From a checkpoint of a small transformer trained on Wikipedia.
Size: width 128, 4 heads of 32, MLP 512 tanh GELU.
Architecture: learned positions, biases on query, key and value.
Training: a variant of Adam for these matrices, 93M tokens, 11348 steps.
Each number is 128 + 32 x the weight over its row's rms, rounded and kept within 0 to 255. Layers, rows and columns count from 0. Numbers have three digits each. The size before them is the row's rms in percent of the matrix's.

# layer 3 attention output (transposed), 128x128, rms 0.0628, rows 14-31, columns 32-63
078:087104098140129149135114188171144188228087180160130121137127154141120098094146145084107104157135
100:059149095112101138127152119099139130099084146079081107125179107163162173149046110130158130068115
083:145138113075104119109139111114166119076182078057164125108179102171109140153116117150178110149081
097:033140139096177106131139120119104135171126138162207143128085174184181154148150109146160143159150
080:074106087100133135145111157063110133076132096105116133199128204147109105068129125100110103065152
085:162123125138086114122135095152127089068149086167170123152070130176093186143149091179136119134169
091:147126060061131148145082157121073182166092111149111131104140129088105124139069102089192123115147
094:085097132189138152147130172115127125070084091155087127198082185159097100052153154089113137114135
091:122119139191087157154093180128138073085151085131118136152128145097097097101157122148076117122139
067:186111116141106143116117117177212130177126134139148110115080134128140155141130097158149166130154
083:154111183145141114111089116176135089104158111157185108124161079107138111171152112170098146168148
100:193089124117150154135072164131109138124164125120039154171127138070129093093121134117120117050089
096:187116090099144140157091140170101160166150118169133148085180064073139139131103141154186113151143
072:164106152133115122095096128179144095068113099116167109132128146113149072163187104170091111159143
088:138131117078088133132104105122135097078217094139179171166164121149084120076146131157148128119142
085:142152112114126174128135111156141167150133142101061121090189105044065112074107194097095080184119
078:091118119164077162172088189161163144141107094135162131130078187147103093124143126145101132137142
081:176146095073140153142130130169060128132098147102091123104121078114171130185098125169178105151120
# layer 3 attention value, 128x128, rms 0.0642, rows 15-31, columns 32-63
096:116165111116123121145095141251134144153123125071059161130075080070139072161176119107165180179141
081:133164161200131156134134040140109138145084131073137105102143122109161113115157125184134197121175
101:131153123097094143155199157163111148180165161109123158140137135071091078137168150088134103145121
076:108133099214145132182130116160131097121150117105166103084187088129129154168155155158146123207080
082:132166086106130127147087149093158122168118164059114153101155116048119126130121160162103190110088
091:127151137205136165171117080149161118118188185092112146163037165125128151116160219118113158138102
088:123141127142165099129128117129160055076158083120128103081202110101110146177105155122120116139077
091:109111150107173093150178126112131114139100090169129103037194097155130197154108103198104120153100
074:139148163059087204153095126136134143085160135157132155123074159108127061094124143087104168122124
085:131130150118077141100153158052109168145086132150140122117126126165135131084091078130172129057080
100:103149119154155128113128073114134144079039137175120061124149110148173158150106142165181138184136
096:128150122119174187153173087092107157077063150143116131172075181191148117099153104140128182108091
075:142130121131080132100108152059124177144125117192128140120134094152096157069057131129195169096127
082:132174113192169143143150112053150108119097101080155093097164130121161182092143119174132125145101
093:130142118135105096090160161113107094109165083128112159119167156222194118072147150134148126067156
080:151109147134104117127142135072147093090174177199121151088170122134090141096130143145113093139110
082:118130156136096133115083142178130132151140148133078149134114144120099146105131160091129146120172
# layer 3 attention query, 128x128, rms 0.0801, rows 32-55, columns 32-63
098:131101097113149134110124117101120112133190185149146174116087142135073069116126138164120118084132
101:174086163131113072122094081082144171089109128140081116187105080126141066104124096119105142130112
122:085133172166117149151090149167123097103072170159155172109123115139109221119161226144116108147083
118:109131133114093131098181177185092147114169105155174085084171111167128108137150083143074077128093
116:147154141162089133096083150151138094132146170062121158089120121106080101132098196152134169138061
120:087084097143167149130095107097134130156129146096146132151185143161108205080076077170122171079162
130:115125117151146155114080090107146126152150150120155186104144178131143123113118148139163071074184
125:121150166103105053170139134138151121068111093149144136144115067150155083167132176108089181166087
115:160109199117119128110134189131155090079078128132110160127114079116155159130129145153099140162089
116:184205144077102122124149179189134105108114123119108141144127091069129100075186174114137112187113
113:200125149075151120108057142086148117107126142085077150129155096144122107090175106111094086118122
108:084114091167136150144179135145143156121114112198161177095067131140130129159136159168150059166122
129:175177131088151127111118209168158119154128168110138125135123140119116128133159118102167094117122
135:140099087037132144126100200170142149155144126147114115062136172131142114104158099133162077083182
119:101065120077085099182110121065177162151124119184111169162097174181143147111130112179091082121127
114:081112121124048156216137154127149168167097115192120157157068153093113148099123158163129123199136
120:081140103137107137150142129110140182129123127163155099161145167105106182115110113130118181132145
126:117121153167105102100167108174072169096087160172121139128110051156150136118077071144032131175070
117:153114096117152123074138061146127171123184164125077120158118120055125037165140113081125127149142
120:165161137146164139077077107075089101064120136132107087149147148157096172079173178136134137077079
129:118164120082080079133115110167194158150121062130105130193136102111178091130138123123117111164154
122:100189109181113189125157126165123153165119187139126135096126142044139108152157126115179097183154
126:110146152161117111161134122057172152167118127170134069162116147105152172098113086104157146112122
136:164047172129087115166126115106129140123118193143147147172094128141116083110140140076114163135091
# layer 3 attention key, 128x128, rms 0.0805, rows 32-55, columns 32-63
098:128087125133092140104157129189110135056124140100092166144134205113107092151086108147124074098144
102:164118183154086134093064102156112096133133140129049179134137150133107036103133125097126134112159
120:123104121160224097116153117147188148165112174172155112136186137126151195123105143133108087123095
115:078125126127059113145112191166086170129144175124153148091119074195141172141109123143113136122127
114:162149159148128101126138093121145123082139120044130145183199097088095122098063090121127123140087
116:131145056130163164098171144171128074141144123093074130158135152133092134106096117171159142087097
128:101163153100158109110188166106172154105121159143133142150111130072147175158145111178096120120190
121:151092163133101084146105083182105109094071098146149161154132119109123149077103131070171215123075
112:130096175141190132142130122070127146129145119139233085149084131131129163139128143130083176096138
115:143121158118082153105104122109135155105162079141139129177090119050148130142123116157143140175064
111:182125199132076147108077162129164134118085064104085187134152092154149176134168103139100120117141
112:114070122172173142151125103171174134169089193193088103149093144147170086110059127137138102144155
118:162113201105081149080102178103122160117124161161170098092137137102112164215178148139071128144155
121:133085149098109140113179164072149182134148119202119152111102112115142182215157138182171114122171
118:167059125168103160121082112189120098171070159213041166145108139145129111096065125129150089106142
109:131102145170131146128103109161155109176078174242066120119084148112154107097057124129187104150104
115:110144066123108111113155111180098105133124189146114127073139145115131081126145101122146137134092
120:136133102166158127156073117183139142167140173141103163115148123157132123064065122101095129123094
116:194159141138090133151090118193116092087098140095065156121118093100147072133168137094141096125156
121:112152113099109133108153155110084143053162116076152127126193137158092116136184134156099168114070
125:193139143141089126115085082164127093154063143172070150137089079121145125103142167159159159148112
115:133151142164160119177120113117205144146130165163118089137104127098164124125116105143155101148147
125:081150149118113130121101093125121111119152174187142056098133157059108118123144126145142158126121
142:142122114101130094126203152122055125101102119138169153101117095142142082140147092122158091094153